Weights of a small transformer language model.
Size: width 320, 4 heads of 64.
Architecture: untied embeddings, normalized queries and keys, paired heads, exclusive self-attention, learned residual scales, skips across layers, weighted sums over earlier layers.
Training: 538M tokens, 11198 steps.
Each number is 500 + 40 x the weight over its row's rms, rounded and kept within 0 to 999. Layers, rows and columns count from 0. Numbers have three digits each. The size before them is the row's rms in percent of the matrix's.

# up: layer 6 MLP up, 1280x320, rms 0.0537, rows 837-936, columns 256-319
# down: layer 6 MLP down (transposed), 1280x320, rms 0.0537, rows 837-936, columns 256-319
up837 097:462554418446495500535550494501502511560495514549467618492447503499542545522380472537512437466504493479510548526543548514536458510530479498541515544446441458431512467429495420503488500590364465
down837 101:527534462482468555487485459498487511503481437478509491579493501466412471496482412464471438492453480502597489502503446426481479499494534502510504557506437447561536432520490508556509530384481528
up838 085:463513448464544558550557485533462487473527453517474452497462525458552474543410510492486552399526462513453538482494436503483417539531460417497484500550522521575510505537486496498462501497391505
down838 089:539537476526550493507553476454476419496478504490536498468609562530469443540552542544554487452491499528523528452555506437484547421497477508486481495549510476560504484507484469505515558495467512
up839 107:546543514489476524477506531449489544437447470525474505485526478582504483529506447472500532473476454531535507520531511480500543596504505552445497418518549508499533516471486441519511474459495476
down839 105:428539459507467494441522497475505558542469524491458508529477479461603528535499505583539506479519505539574514560517485575479539460592477482495449534508446504499475466506466455440433534424491451
up840 103:571489461479487487506514443463509500546512530547518499461511482499480606564467464573485566468451570496537487452534512516448433475524462503486474493510504502464501539495564497469457388552533451
down840 101:542526521527522512488504481474504436536503526491472452530484559519481529476453534516479495474579513537499527516532454460465561552485543489487478477469523571492502484532489428467597542522516546
up841 102:489496447491470499536480541548565482512563502500576540490480446513491492549466475521517486547493469479523413497518522473492521430505480515520567501526469466549455494499527516559530521530507491
down841 105:438482504481528526489423530499506492496501505515513536561451559523473569462541509517470498517582503475526467540516503513549463532495459471475502470541464564543445488456430555473543492534535511
up842 120:551593517526451488498573473452536512477510517550530485494489458495465494535427520506449510498489454467531500437482591435434460546497465516472481509505559503439481530558494496457447377604518439
down842 115:556565544531531479503521401493485452542484484574533475486432503488522538558485548479439507485538408571534522575502524474489453561483498523447481527553442581496501510544456463517523472552532436
up843 104:533494473512496402463492495444468561585514529542525515481477467457497516472393587487561509520392444491519468411519523476481474449564518429516539516420534482542496513517517539462500490516508478
down843 102:575463506541463477556471430528596452513559503543594446458439602498495434525585523426476457485463471445495492438543484571461496502526534495491431429435497516485521503498504498435486582481528497
up844 104:509479524501470525511462455528515547504525429541477579466511465480513612559517512532473557480440551483402469527480533511479511541514487470492546486470498511532493556442488560486487403535490560
down844 106:504542509568528531532539377548554486511535498485531524434463475532527430535441525504481517531493543548463552457493485509411523468489535524494505478554511495421486497476491551366418509509474488
up845 094:484484486486496498451589477535576520529523518475446507494557432463515472460528537477418552501532564569496463519478606588543452558554451486509506505450603513514563422471551475468470515478469497
down845 096:496497576441464464526526483477525499471535503516514441541467525479488512514515503483482533458553506445496497547500527509401519532525497475504546466466486495523460544494509458523457473424474574
up846 102:517582547520479436461546524497505495528497524497506523549548520507532513515535461469572512470457496474500489536586506503444500532588509486530561538521463405463512484531510496501447430502500429
down846 102:509436519454529469472445538427427476495474572448536501500585432472515562499448484517562511445472469554560521488514523535432531474444479519543521542526490513570489477516478478460511554509526594
up847 105:535497495526451426501467519485515512544470464514602535508496513528529497580447480586595519532526503500539515423468528477510484472504507535523563559503550521430572596532534488501530512495507552
down847 104:487500486479495458506512489582523477455497455522478549475402501500546448515468479453478506575471521420536536524547507516531537529489433520549519537538474554460495518414470470481454511481467508
up848 101:482562539478508514465484527542551479500520514500437431461506494583488469479535482550503493489438440557511436500487532518508526522419478476507539468510516445477517549476474481491500398477455496
down848 099:493476511441453453519542527513488492461504432459464546526507523520491565490590474515448478485589473507526444556544508455483449523488558553409534495513506518524495532481576504501495552445422537
up849 100:518471483544546462471544552495516524564483548511456546446554495494595540492427434489586472506529472490433494484515461479497545540559505423562538552461503502482542494496546484518556519474477477
down849 104:496492554459512490515454527465538545501415570525484532512492524518623511522420527426529473500541557512460540541524433541517521461527552509506485546520447540537473494544542537511521492556510533
up850 106:528454516502449445530491498555512588517448469453484507543580483542543469487530527486517539504467479517519473519494490481493487468499560548482558498418505532488416608505540491461467518548509495
down850 105:477452462503479489455539469521584452470446464535555554493469472486556503473497455496430452433468496494410563557512500551513486458534347541519585444523513514439449472440481542510475516536525518
up851 091:461472493434505481538491456548492478524529533583481557470476448503512496470518508544488482505522539504492513534516480467552499462507531540499570469483484485518407480478478499530507505550459531
down851 089:539463515455508494518492519503516467497512502539544460452499546521421529567560467499472527462479492424534551521425511442538476587546527488478512532499469528542463450498484527456490500501533455
up852 094:598562518485492488447447471381510485557482486474584513510435473499491520493485484450539463478528566525499467503508519458538489530495497573425494498463491509543536490491516453505534460477494508
down852 094:545533500437509481533491527496506504526524521524493516525534479506388506538445435518525524467496523461509464441497521461384538522423524488565502491524536451522521499481522496516545454545452407
up853 092:492425544502437559488523464463481502428489514481495548495528417499540499460413548482463510524495503446478502547593469520455541524523496532421514502488521500473480510429534497543484485533553528
down853 092:461493524465482459406433511538555504489500503518474523547483498466528381522471477521491494491530522482587557468479459535518544491504461496552493507459474453519469520565629478539546414470501512
up854 099:503496535523517462563476525462564480525507517516498481570595511447510544457437497423487521495521528534553490520488457518476552532465393523496476500530495484471529498492403455581507516449415513
down854 100:532470509464537527541518501539485469408575588421481570462491507578522516464497460486513543538594528477470560511500432489533495536517564529477501526430568551479458507540476497502517445511437481
up855 100:591560500449492474466466494464503494462489545552570537480523484536486477502400454534557504479530513470472529447437455468532548506524510487513519519520528471532474472554536527519468446534466559
down855 101:503443491525473516590448494450486476465588507486522476570502550538460437514539570498498494492442506514535472485515491496510537491544528524473394476466504497514475443501523526515437450465469556
up856 086:485530498450448464519461480434485552470501508590462477567515415496499498480507517440500535537474410473482484488575487525500494511441446532479506455456525530448519510541452473486478524535532508
down856 091:514498482531458528468401519505507513431505531552462476483515549472506449514437522504453484446483474457540554508511561495473558520523447543531492437552512549537534462546505522512480478513535510
up857 091:535505474523624459515459412500491505518475513599525557429507506499503528348475491491455467482455517454419558509520495463470541523537525563443514507505477453476503509567506598504448444543478486
down857 093:528470467520505478484545472564486456455504495560544474507557515492532484495451433472546525541508501457444499563521485525475513567518502539429477460569517517553439487542515556481515482508500462
up858 099:502507516498521500463458572501517460569451461499526517525506455543545466468497487499571513415563489485521516516448616455482493497505459453420531548542537476477498519523487488447571441490491495
down858 098:471529536527504552456474533460458550538457518514526492515453530443510458515455550483515528432505521525575554409499539482524543469533486554503408505430491475482479526460442471526523496467494512
up859 100:500456520548492517465491479476490480494475477569439475535530479437508489462495591470580448450488441479405574557460561549507515499498503513513520458505563516523524545553505573551501519519502473
down859 104:578519542472425459498550554426551468531497421511415475499520507488554467458562506506457514430534452444522474469459508466438455519503580534533563483439466468480497554526488537500513488471528553
up860 112:549477454486491525526547525517555514621532475522532529437498520497548561466527520460486552390466520493491458511475561559531497441486466539433486501535485437484538535488511462510460571491528483
down860 107:478536535500544475490501529508438514423566448502540491459570506499484570459517470446488537504546414552423558526487548504476518504531570562447466560507456555478496496537455556472491562463535561
up861 085:545538431455500575446479480500492508458543483483458540511510461551556558469445470514525532515538467532518530488600470508518426534523490529497596533466508520503464471517451491530430532504381493
down861 089:518541565498536512500499541533500476495509457521468420467530458465480518459544516471485496530463506548523499496447505504461522477500511457495468434496476502488551481495445452494478521519507514
up862 096:553512479526526522513497537519529547492482484460505549540439476565504491517459502606443500455469506514488469468485520566544443475504514500511451497548494460459517434490523444477537489554506424
down862 098:607513476508494508564487486455419480524480433525476537516513469510476517489505490511464536441451490557482455548517506490479486512545498540470510482529561450505469513538553506536491534507550493
up863 095:426513459480495451493456454507410513510526425428589508456517498540485514497488477506536478410449446549429485427530529463466539490564483505469493456434432548545460552527480554459522526579504446
down863 097:553538535511491493459532465561492476478578502518527515581542550520484454495513478447446437466526534489520548406479501527521491407586495419451485504537523433520471436401561520495544493494495545
up864 108:505470473446531527457483512469554528438528450420528561496437518489560519490510529507541548474465397472461485471575531502546500501501477465537470476500510494422515449486504512506528409576520480
down864 103:520486479513531463531550514537462504593510427484541475519523486492533484504536447531513464523479456483468489427472441503460439485434510509539541458541562494510478472515446582432437539565463542
up865 095:452503469533437415566492489489515518521550483485427469490440475573475553467477533427477511507495566517515495470431467565484569491490472508490454469514533475531418472479433436533462531488536413
down865 098:549566489568465515429480514501519503519547493465398507474618506459496568488520478548521563443491466594538448531506557545504495556545594442477545542467474533549455478463488523472452528499482585
up866 094:511506442517456440506528453502506549550513384561520501571523505551522458470469506488575512452523459455519503468535524464405427535509504488544556562532481478522575463514539665533544452480466466
down866 096:478514502547514554409561545454514494489566512537468510467472542521521551538547459501444564511507458545490543572490475490485488492494481551473483513538512512489544536566483489573537436475539414
up867 095:507534510549476444443504501520531512517496460545461535503507544483467534500455484454482593514502551463470585458507496402476462521512483449524457440507495435442465512500536533484558500523545509
down867 097:454466482354491485501481462539423538551507495426515436563610497561500470468463568532454500449505436531526476497501452520491460459443506566497557508500513587478463433459472467527527566537495579
up868 095:511493458477454506501488562476557517514473508470518531520532509580477565541495477502521545458516582557527489482497538521515509540559487379531503511480573494530461610559468512501452539529521547
down868 101:558441528450486468463494533456466569496464518509573488588488556512494433527469493495474490484472551544572547515477540483564454531548427432525472540508461536458528545504476480568534489512459492
up869 095:523560528489476498436488518553502491587494541455458467541498438510502506475523514448528533558508447549497467497510526479564553491480429527517497461416489527503575479460476444517489509534479552
down869 098:539537542497485503469446460488484514460489523465538518514532482540469433400444471463466501427518448494585523497429476478475495502500567545546458474496530471486531454385642516479541473541488473
up870 108:506529513490546483540482508476538513485510446518506577505492507490506552508513489563487560500528560555492539475482487467533515451509498491481452520456544462419525423494545460505468446523484463
down870 109:486432522466476493483547504380488504423448482482431487540430444455464610450486505498475464502491575496427495428513463463517485452526532485542439493490547491438471542489497522480470592428523462
up871 099:445489488551516432483521548491531517566455493519541450512464418507523483430460445498486497530489563568467538506493484430557536517496476475515455446482546472473411506510531563484539518543498454
down871 097:456427515491547492464434531473459552513416474519519464547519555491543600521523474487488516544460502515479562507446503518451471478466507492596520508439533523413493528501467607489467512540424506
up872 103:462550536528493451437529494419545561522518564495522542493490520444487511515526541490475546492474540500483534447538529435479525528466527462502534530464513518497602430472529580489506385546511494
down872 100:592474476480546419473398457519496487450507583455505504571483574474521493533446496516510448536514522537455542455506459463597488466438592446516482536473509494514532507509449482568504546487520519
up873 106:458504485485521458507462511522470531570507497469546566573489491519559526447499525507542456534469541535481548454621536498518560477508499552519518567435492510451415453503482468544536440546509477
down873 103:498469525478519525460432529505527525483454522435549520533524517504456450490533538510565454581520488430524517511470452547479515453569503521473514584503564477464451542576460489505557489523596508
up874 092:456434463542520455455492512469457559542587556465488604510496467501450525412510535443551567514519474499499474469544459425505517526547493482536498518470493505483503454546504447509494400506413451
down874 094:508501513468531541529538522543429506522469507478438503528540445482524477486520553496576520452461568463462567538451472594472480489453470473513428551546556508463558565510563499463477593439517462
up875 112:462485497458548466536534465517585488450514431509496500526428465524455482457539480491425526472508472511541522513515492420546562491442433482551505448522538441442504473544509529515499492500541522
down875 109:523518482479435496551451488476536481533503617475533452461530558636468523553507503539498514503469502457535500531464468465434530486441472482463521530534535516472528542484478459508522533407524503
up876 093:475568526502494543519490483596481494546493506424450458564488484547570461425501533424544513529480553448508474511545535570557466572474497525426554453405477537543470520530532497512473486455488515
down876 093:497452518468478506486411539543536529584549513475501464399522507472478489440488540500460443520523485435537458541550562501530492579472512491537519481571465480469555501457544495475495494531553451
up877 106:518529477389474494459482434474555489515556505473581496568521457520508517497432470489472506459470470451447546485477488489540518466459455584462470472458478485488457579475483507558418522470537464
down877 104:568480564544455515531479529473527503476498486503570494517477423455496452450390430499490521502515508541527488504500480452417474481451549424496531455445583533445513537520490488495512541553532485
up878 098:474497466411494474451557522481506524526526534449554521497427449472531513529481558474542546523484522481438489470495436479498448394476467560506583512461469523504393418463501487537475509516479467
down878 099:479512549492478520426505499518512446469499492512487468452473443484550420422629486540494563527529497491440526487486455512469456488462497503516530535536431478400463428507454541466452506482548453
up879 098:537542479478487442517518541472508487545524454528540560533571431517544489520502457525562465481507488460437523528538468475402518483558472442525595548510446527508496504474427540520430462509476501
down879 099:444528532502593499525540449444530519471469510566509528537515491544449565484518526540545497521556525409560573543482485508498467468554581509441531487504464532556529475574471491453510455532463557
up880 103:545438522480465508435520451543467511522498509464613518520520470533482559528439446560445513532529504466510420449462473494434527470521453452530563568442573465439510509534469491514435426500482484
down880 104:590452575512508500495506466495506484480454461501598460585498444528558514485493511498454449478540506516541508541498486486508542449523519514504441472401484502508412630530519519485495473429547482
up881 107:633462531533500503497528539475564486515501476481494525528508525574456488448513592557440506559502533492465510463537562534440418568485437537485512494461507519490412504477527465527457479464483514
down881 105:524532496530495526501482487470577461521509456507491534471445451386534461525458505535490511462542504586432470534492503559485473463574441466465550445536400502480505404464580431450510512476470513
up882 109:480527488514459539442457440437531527557518499428489539485494457442520572505505538497533558500524584482458402515502508511551497467390455489497519541481427510470560560484491463563492497553503483
down882 109:536509473494492562512502498488501542448484474433468566479441543480509545584495437451483512546522519542506524515495501538578450545486463485435508491542467587546473462409472435560471513520522527
up883 108:516508466519557564511444503528524521467475530478548506420542472546549550505455464509533564436483484542464522475497493560520532480555399448488519544418481501489508583563504497479535471482546485
down883 103:538557473504485504491461516477590432501535426500474567528568526460508458563540515461541466501549518509500542472570439458454542443460528483497422446444555456504516498534580510451534443481489569
up884 099:475571435472564493537487490489499570483470528521452520534528502532495537520491513475539497543442500524515419507558491480512481535509458470469475548503525460526435514443425507482383548470481458
down884 100:509525454481486534468535458528465510426526513477493525521589569505434491472499508438586509571441522463468568572477571519493508505565420588504501499494468488468504455516427546449473528484486528
up885 103:575467503451464519469541457496496502475508554525542492462483506573489487509499437470441445481479491488451479513542500524545547535563520563453562475512510480524471503496496591509554474529433471
down885 103:574434482448535553517471493491543482435485480514546448493498466521519517464503532497526494396520451483533461474520512536502535551522470483536509501524514519511435507559486511420569506407467434
up886 102:413447554502592506464461494501527489452506516506558526471450569536483520455491539544544441412465558455444567510549509485508515519446489521484526541523485462476545536461469516469466484486500419
down886 101:420519554516517441428455498523503505446503556435563492526511402559502532445423511510569486422466519459430473470544534513514472486521456453476526459453537454509517517501435496470453504543499521
up887 096:498490534527453491469544511461511522591498480522522453555541563523565494509609540506532531413474533506497536481548525574580527498536433452517498548467562476474532549525545480459456554489557517
down887 095:487469547444534569479516570429445515536394518492454486484505478499518510522531514552440535432479487560490521516456467501539523531505466551551532477491509502554458511484585476521514548484516544
up888 090:483439450495529451520509440473487515488489473499508493517570523524470512473552547620489543546580513507459450460437484442550523491513505574524575501492451446544496498525512558539431513566476459
down888 095:540448456503445496462565420515442400566494497481507531445471521529480503523436523467525458472482480509559489473462537492523477486530530566511524559505549553596505526474534555509518551526532460
up889 102:476513475485524457548441441501530514512556464537552466486485531483501442509483551533565567534438577489463533493475512534504493545546488531531522468484518488530484462525522553526472462498509504
down889 100:442551472532568514504456553504517517492591503526517439503480515434469505583553499513543459533480431490477545564570505484505444565558458462472477454439432480534507518506500502522553547481469448
up890 097:467528465547432492357494512434526493523387485529460541488423519447427547440477532484544529469513434532497464529565518448472477480482458453500555587517509520541491539583476513506450452590461500
down890 101:489554494540518544447488486492494529477480483526452479507517542554530477495531431510460506495474515500515540584500438504485450522426448469557543515484490466495506514492527513492528461498414565
up891 096:455530521465547544503539493502548480530539456493505496500489466472569475507559472486544557510463481483406563529520532511551521494546496524471448475440524487543460523443407576521550471542500514
down891 098:470501510503516506509449462533541548508495451554487573462438470431533459473454592550534539520507405415461512533513479500601520511480563532499519477487505448479542481514491490489507474498545458
up892 106:459495465488539578534532481536597522438517517493520545532435542467529488499461538459492551514460488456517422424511488508450536465452482482508462439480480473442478445537467469465515452541516413
down892 106:495533545415456553469508558534492445538455454487532473491570492486426517491454505480495505493441492451493496520518536543505452546460571469571466477481499537490530520432478503481546497542448412
up893 106:556488447464548490547509492482554514566486540515526515513505451497533505520448602415503500499408451467485492475508505563511488515515397538449471458496495490509474530521452435551510481528423467
down893 096:492505441519438501544564457530534477532527507471574429521495490476510491492448475506525501516451506466515542490491411575538505517497465498483497487514506497521583513561487491495518463558472541
up894 111:508511463582482522488550465494501514507525498501540482468522474521513474493451534493505541565464439500405496523542524500516481546465434574532525582492519464506547558427467517550499493553485475
down894 110:517534539569470507517561471512474474532511496480489504526549551461512502361468530474455455528470496452457460498562438540519520474494475521516421486527492450568557593438571430549539434519540553
up895 098:541504379425468500594482478476577519453484521542530470533492521539510478461497548537515459493404484490480486404503584537554570553495484554528500455500516516498506528484449454518540505568486476
down895 099:484506473517508524463526484563455455516548498470444532517534463458435478465470460548515532471510463486375514484424538523535538477449505460455494529459500516518523543541507490502478478528537528
up896 100:482480438399465493520456513494553478502487416539478502526495440452489515464535444437559467506507538525546485490453448449482466519565444550463506467472553505513435493474485489448470458570515449
down896 100:450522491473470450560495488549526463566436484499517485440513444505507528512566506492608523524550507566547449555479465477506491521526423590473481541513531604551500467505489490492497497543487496
up897 088:554520552537486503536559510512546519513500478488465469487515413585478436537541534510496512497457595569545477522553484481586530511444511508452475530536550484530526516469474564517510501526487494
down897 089:501475515472505492437536449460538481461497460522386577480416487440558564503512494467507501459464545508479468445479435466511565492516443474482458543512434497434497429501508497441532475482510527
up898 095:575463516447485519555420495491480520557493487499562500485534553454560483526484568455464485465502492547519489555519560490545498540403440511504486483507549447491531599532523505544526501444476494
down898 098:536484473512543448494443550534451562490542472479558465609481515433487511533461505501518486492537407604453505515514518558481526527475577511480508499466555483579446476570470558485538560557482489
up899 092:559461422398478548464550500487521559452471394496502499522582452476451504548546518474492538463483434455521483473488479525472479491475462519555497510513456511517484499467501529521503538567534504
down899 093:504475506510448490527509463515516444520520506520472521469494509535521569544548481463497479484492461550481527568463557493461529510449525507470493459479497525545562441506516518515494523488571484
up900 101:513499499467451547414551510495515616485443537480508464510579474499467533521520521478537516447516509599524534518554494561545416526477476569427506601476467448507545489517452551576463512485502465
down900 103:431538555549497488501475530497513507506450454490558490423494521562453487517517567542500493494519526488582510571546512436484499477484508528539517569582536493474483517546518529439476442498565501
up901 106:508540485561518475446475499505508560531506483462583513523463512504469583432457436514546580449468543478434501499553466467552508513448438461506497567427509480551515488512472526500508573474477484
down901 105:456566506462509610500475456499502520545517474558470511529410491485534505539485485440520471455499473541483531581577515479539485526425529494480537501495505484557494444559506448527504474418459526
up902 090:515489489427481485499551527530545486471516447515541505454468443571496472497558555532560434469496508571524449441451583537499493516480501549440457495492489504553548513487486515472482578524532502
down902 092:484466479550479489512598524523457433558485546523537476510522471531499491555497520484511538568501543491490449482539479577558424508480554530491481563459442463518441586461491436492517475521474490
up903 101:534484482511448481462507442455505541527453458479502511552495497465534544558510520408498514526503530484529438564511550507517517433464510555547554461535568486534491514515517518513539507570489422
down903 102:532504491459526567515519475430402471459514569467495555547441472572449569571427428501505499475504509583513487472524475492488450436547576489470522456486513495496552392437541488463564462484513487
up904 096:517429515459525497592480426369564578526426484537519507514454484595558495450484530561506512419506480569472497492459519512528492500473468526478452454444533514516528517476591446453535501440535490
down904 101:447552474477532508464453430441559505491447476495494527476552501536420514518465520428589472470494444545547539542533390481512529549431530469486506460475515529490493452515487554444491534556479467
up905 091:523425456512508463409470501582533509513554494527475518510521527525526434450570473467507492494544475506408503547568473518556469514471509478453521525515529530506422504507513507530531490522504545
down905 094:481462503495515435559498534474578505523506487522552458502556476454518554528486501544544527484489452451582474509475463449527496525548520493590546547467438470545460515490532459482462524497504421
up906 093:508492509476511398553518448477462613489465504467475525510472504467527574473472494545540492468452543552490467465446510530446506453501469519533491502523489478437515450514498522492515532489464465
down906 099:521508534482512478486539484505463468481492515547525453577489490516513488461462502530465457613495495582468484558526537512515507493483482519499574498516539485551456579541476544450526448567506543
up907 094:511517500517537490447400492535482482436513540434521526499490475466477495467482519523440539444518463497474522485539506484456514565550532459540520499535429465437534471451473555520494515483513484
down907 094:488517506530499474543500501461449476559513493496549425494551501557474564552544496486481601481560556502481461425492450499468449518509548452466476445535527540494519510560539477537480527503512515
up908 102:501436544416529546569457441480452486498520497502482543491574424459545484513523484500464479462421475539479495420476556467524495601476508449521459501541526509518540528489511499556579449564427497
down908 103:450465499435525518488529454512496471454443565510475511533534455467483446476509537513474516514459538492486450449465524451473526557489530457530548508412511503533486490452473519495515506526469556
up909 101:554525451459483518470435417484532535538526518511534615546470540536507473443425471551541553423517569483490460487534503501533448483531512542498500560464487500558476441489496467484497386517437538
down909 104:540491544513510469577512518444466482471461539478537447507537507489451498505530501517554527473470500517519578472478544509443515503456511521506430435519545458535484570512427516536489531489540518
up910 109:513489488524523517512481436473529570561571530533455475552417530518534512506477524464491504470488451527511538485510517514464472432524468461490494490436438554431514476534501504514463463511515464
down910 107:510423477540512505523485476476533453468530557428541474514462498516419517501481533580461530506572549527475500467438482577516485516464544519485624509512474547514533529517499492549439546395421540
up911 100:565534426450471459411453509446518558570468430544560515476522468555585494530441455461455445492475520453487508477500490452447521396552467474589560478544507477448435468564510495416511544580437498
down911 102:518537511490501503481507547523532472472565560437522480444558545539541441568483529536534535502473498502473474528467551515514490428552472552578511470476544540497547509468439517496481533478489497
up912 093:506430534522569478491484542439521497476449529558479536453512517446543482411496474521525570479485482455401537450493515469454507481492508476490543481483554482467500570503513523429462473484511499
down912 095:528439535486403513467530514439528453479452585533466452555501553520506555476588480511521474512591400511477451476475498446596519498462478471535495417512573521471447464511494507478540488513537449
up913 096:540449483450462483510491530471544559523453579543530546462582421435497494506535524503606516476479479524487467491416576561441494495438453466522531536534489476443500392528460527473499430487526510
down913 098:546492507509453473542552486510476529457489522510546424482515532541474472569539538419505550490504447491577496518492432574532468515459465544512541506504495518469505436498559477549527527549448458
up914 093:453525552531548468482493483569513508503555520510594455465491527493536472458511552488551474555481502439431525472437464532502565525497524441425560503493450531496465523550510509560480518428504461
down914 093:483461471526512426507516514503472535551500382497465510482559471487540557485523512454433511473472435504516545507521529563473493506483561535512482474512491454445477553518538442479489553519507454
up915 088:516455454388556581481508478509538555482509548490494498433502462485448512468534509495480515405497466526431502525528497522534519531516449482439531468538462492496505421528444505494442478532480552
down915 089:546519455464489468529545580474492525492538475457519577504559494557540522589506569474457520553454477505548505509478490527446543494517474528505554495512566489450491470453461501507536559539562472
up916 108:478533476542464496445476484555449559525511490477486509434546437513561523539510465544479574461494517487522539516546493469438524535476444576506616466420528517475519564478549502489524477529469529
down916 105:541515487501512502542487540521535573479496437528454540476438516518508523554515484502480499508418489511484486520512522457487474515537533593504493484476585523580583541484562488485505439571484492
up917 107:562495490485500398564516570441477550554540487485537492528537464487494524487464530442572497520457489513525474477533505548502441533473400478489462474393505486496535397454496487421497478558465464
down917 096:499478552491513503522524437487503498508519478513598504408534556525477448479512506591446482494514519461550465536476450498482508542508564487498502512498506534454571513486510493469519519522523484
up918 102:433439431509488461426493531514536621533517543484482564430455507452508501483460455503462504513500514450546437516569484488483471512586514485462482605556422452552424479586468428479544466548458486
down918 104:469467477483542447515447541476495498527498470460433513509534505547539561526517428512453467505519484530531504502507592497538526530492598498471495504439491518573494587475541460523521517451490509
up919 095:452465495516497552453512471488531616477440439533553512521504395548471568519431564482514506456512553562524518484548514438487471522524461532451503473516539533493464497559498458510502506507469518
down919 099:466528510474503472550459532487526536525486495490517417445464436520543481548518540451446517483449517479561452481543436414581492503621466499545449449428524500474495481464455419489521476424516521
up920 092:626528421452457555494472564521619553513430492440475552497534362521535541528511445453497497457507496498492478459491531538505501471507491500475626516512467452437512529443493448551535511479546522
down920 096:466513458515464483581521455487476498491491454426518470542505534487494526555552544517544428501484492488494529493436428459511505549423553481525560447433534516475496443446473526518447546503530448
up921 097:499528494538533497516477522543476522535492491552514502406570491536507507475506564467539463481436515561507549568516534594448502445583439593436463510528464463468426511505473583470509460477495483
down921 100:590468428552502472544499515478466488499461541467497440553457473463476465512515526518520560550482562461529480468513572447554475543569489562444519556465521569581525474482417514544512490518490458
up922 113:551504469474476458499506527460542533532517385498432468524530505512527560556540538480485490514504551431518486462561496527472432541518530442464600476544503542500487510545517487457433432551480493
down922 111:485625509506508497557514464570475493482483476582576481563403500462540495442476512488612422504517532487555503537516512508526475493422471473519480494460531491489489484513517508477467551531527446
up923 086:489463456457509554582447521413519539514472432549511477455463549492472537457530561566524482476509470507539448404439524489507505503509455476540595458430514521494527510493512545536466514438488534
down923 087:523410506534446472523464415473534462531496425493491451583548570549507510482459529539437454525536494585523485543491538497501504553553498470575523520494506538485556531460512536538600485513526444
up924 097:546590499515526513486497446587478521504518431474517531579462441524477486572495542479608497495465519533507453487539517489471510486445482512442495520541489450433519510442412498514412482550453481
down924 100:454463564459530551524517495440461435556448486601385521510523484541605483490510537399507516526534488574532519493531477516486503470564493513572516509514547483461476508507466443550476521466495536
up925 099:454510456496491519490423490451548489586499416519490566459527512412551480467399529524472472434421486516523490481504549425471530465514417491565522483525540458432480530508542554446556455485539485
down925 098:505535463493513548506476487529479477522472505600475493491440512501436507443515525560511525542441511478501424477496473467561513515434544490507481513481502476569534494483460469418419552512456482
up926 095:490525443494535496535550469488477497494513447452550546478509385506528524473512462493532543497481601463412477492510408521566540485526527421510501546515463470443503518507513484501523507570457461
down926 094:538465399517469489490506488408480500512465511507543512528490571507542583524466504530492405452499528540502469512536553447499527462486546529525510453486597539536423449510484528462469588435506446
up927 110:527469416529506509502489466554497563608499426535574515502510539463584567528545455514501515487491531494536434524561463469418440522566474519479567495477480430516506488441468485558502507541489491
down927 107:426544518513545474549470523493520512469473534520527456528527469575457464503575458443563472594446508493517587520511419467492455474474484464443558489418506452455433574483472530529522481529475561
up928 100:452553542545504426561538521477491547562505504495554491513495477548489522536514553504477556479462511510443398450523602552494517464513532550461513539451555470473499468490548521448440520508511463
down928 100:454454515532520454498504472484437549435513521421496517532519361464473504445453438487591520477587497463543522501466449513456446454413458538478580462537439481540477472537517523532468490514439560
up929 086:501475491506454430459544404477490518470425520482521488508476516567457544525498509528542541401473493542513521482432506521502486551499479551504531436493568470448493511508443520497420527509526457
down929 091:543457479453539456506506480485470512441541449488507526492464489529527508459505498472455502479543474486516527504485489515510448532519514462531503432473466473468482508570577478562563446454414516
up930 100:509505493526503489520492486524512476498517525479490525521615549405512508492521549518459568483534468495564494550492500574392512505525486525387496490497547520471500573540550558478484488523457486
down930 097:473560436472499507489472421496414511473518546475480546523447552468483445509480509540508498509519518486515520481485578494516493512468563547481537445465561503472449477442496509480444446477456489
up931 101:476515428473448452447459527555469542508494445455498560559497502440512549459573477562568587465487533520488409419495484503503456464473498475514526590503477454497519447475492550535406528559486504
down931 100:480497450578458542501498502463459504516489544449455509454424554455548497554492483480430551514459460462542535504573508526543466502518488503490449507568510546517499575499520520465546504504470538
up932 090:463498501456474514460463504476493500470531475477485536543438467407494477492394481545545528422525493436518513500490497523423473454526515491518591543503543553476541432563526529491542499548500503
down932 087:529558497506491474559581513484519461483509510472493471486524492536522515545539514468505490535433516576446532545496563533595445550485517546453471467520462477551487537495452483506447486519482518
up933 096:462473479524465505500484496511547507561509549441533581513453525507486531547520516573466474477459580448487497470521470428490519494529488461549521532550534522447465564445476435511529462477547457
down933 100:459553449502448475506444530495486469490434440477526530439441458549393549584450482486466520440479563467474483479500545408526487560483506490557495541508580495418480514514518479472485422485408528
up934 091:501426448466513510571452498511495586519548437500466500469440565465502465529513464492531485519552492485508493425477455490511461489505519540500517489517460464502529470441511507462501494602510427
down934 096:510527482468485506487497528562399566562508552458438509480475493472541470504443477471516463449530569512457559498523526489548457465495533509466478507477447561476500474469536498503531543533531449
up935 094:508557520476425494513435408524533491527549503471514472586507445550544464446453558495486516470453455576457510456514561429456544466584514516493495555421544542493487429436508490500495483528519485
down935 096:540428515470479491483412493558498529512526505527517450468517586509477485515528480554476452507474507483457563516548537440498555449521521504452476466526495531437523537495468478546565498489487487
up936 095:534531398431577549482463480490540514496525484555467588518550439537549494490414471480531472491537458430517511490594491520512477548473523502480556542475474527548426479527504519471477507533313495
down936 091:521535572515474458462494498481491472509544495427522432510509454478456516460500481455483548510445542526518537474535545523439513489469483475469452455519569457474575564513526509498514495455553516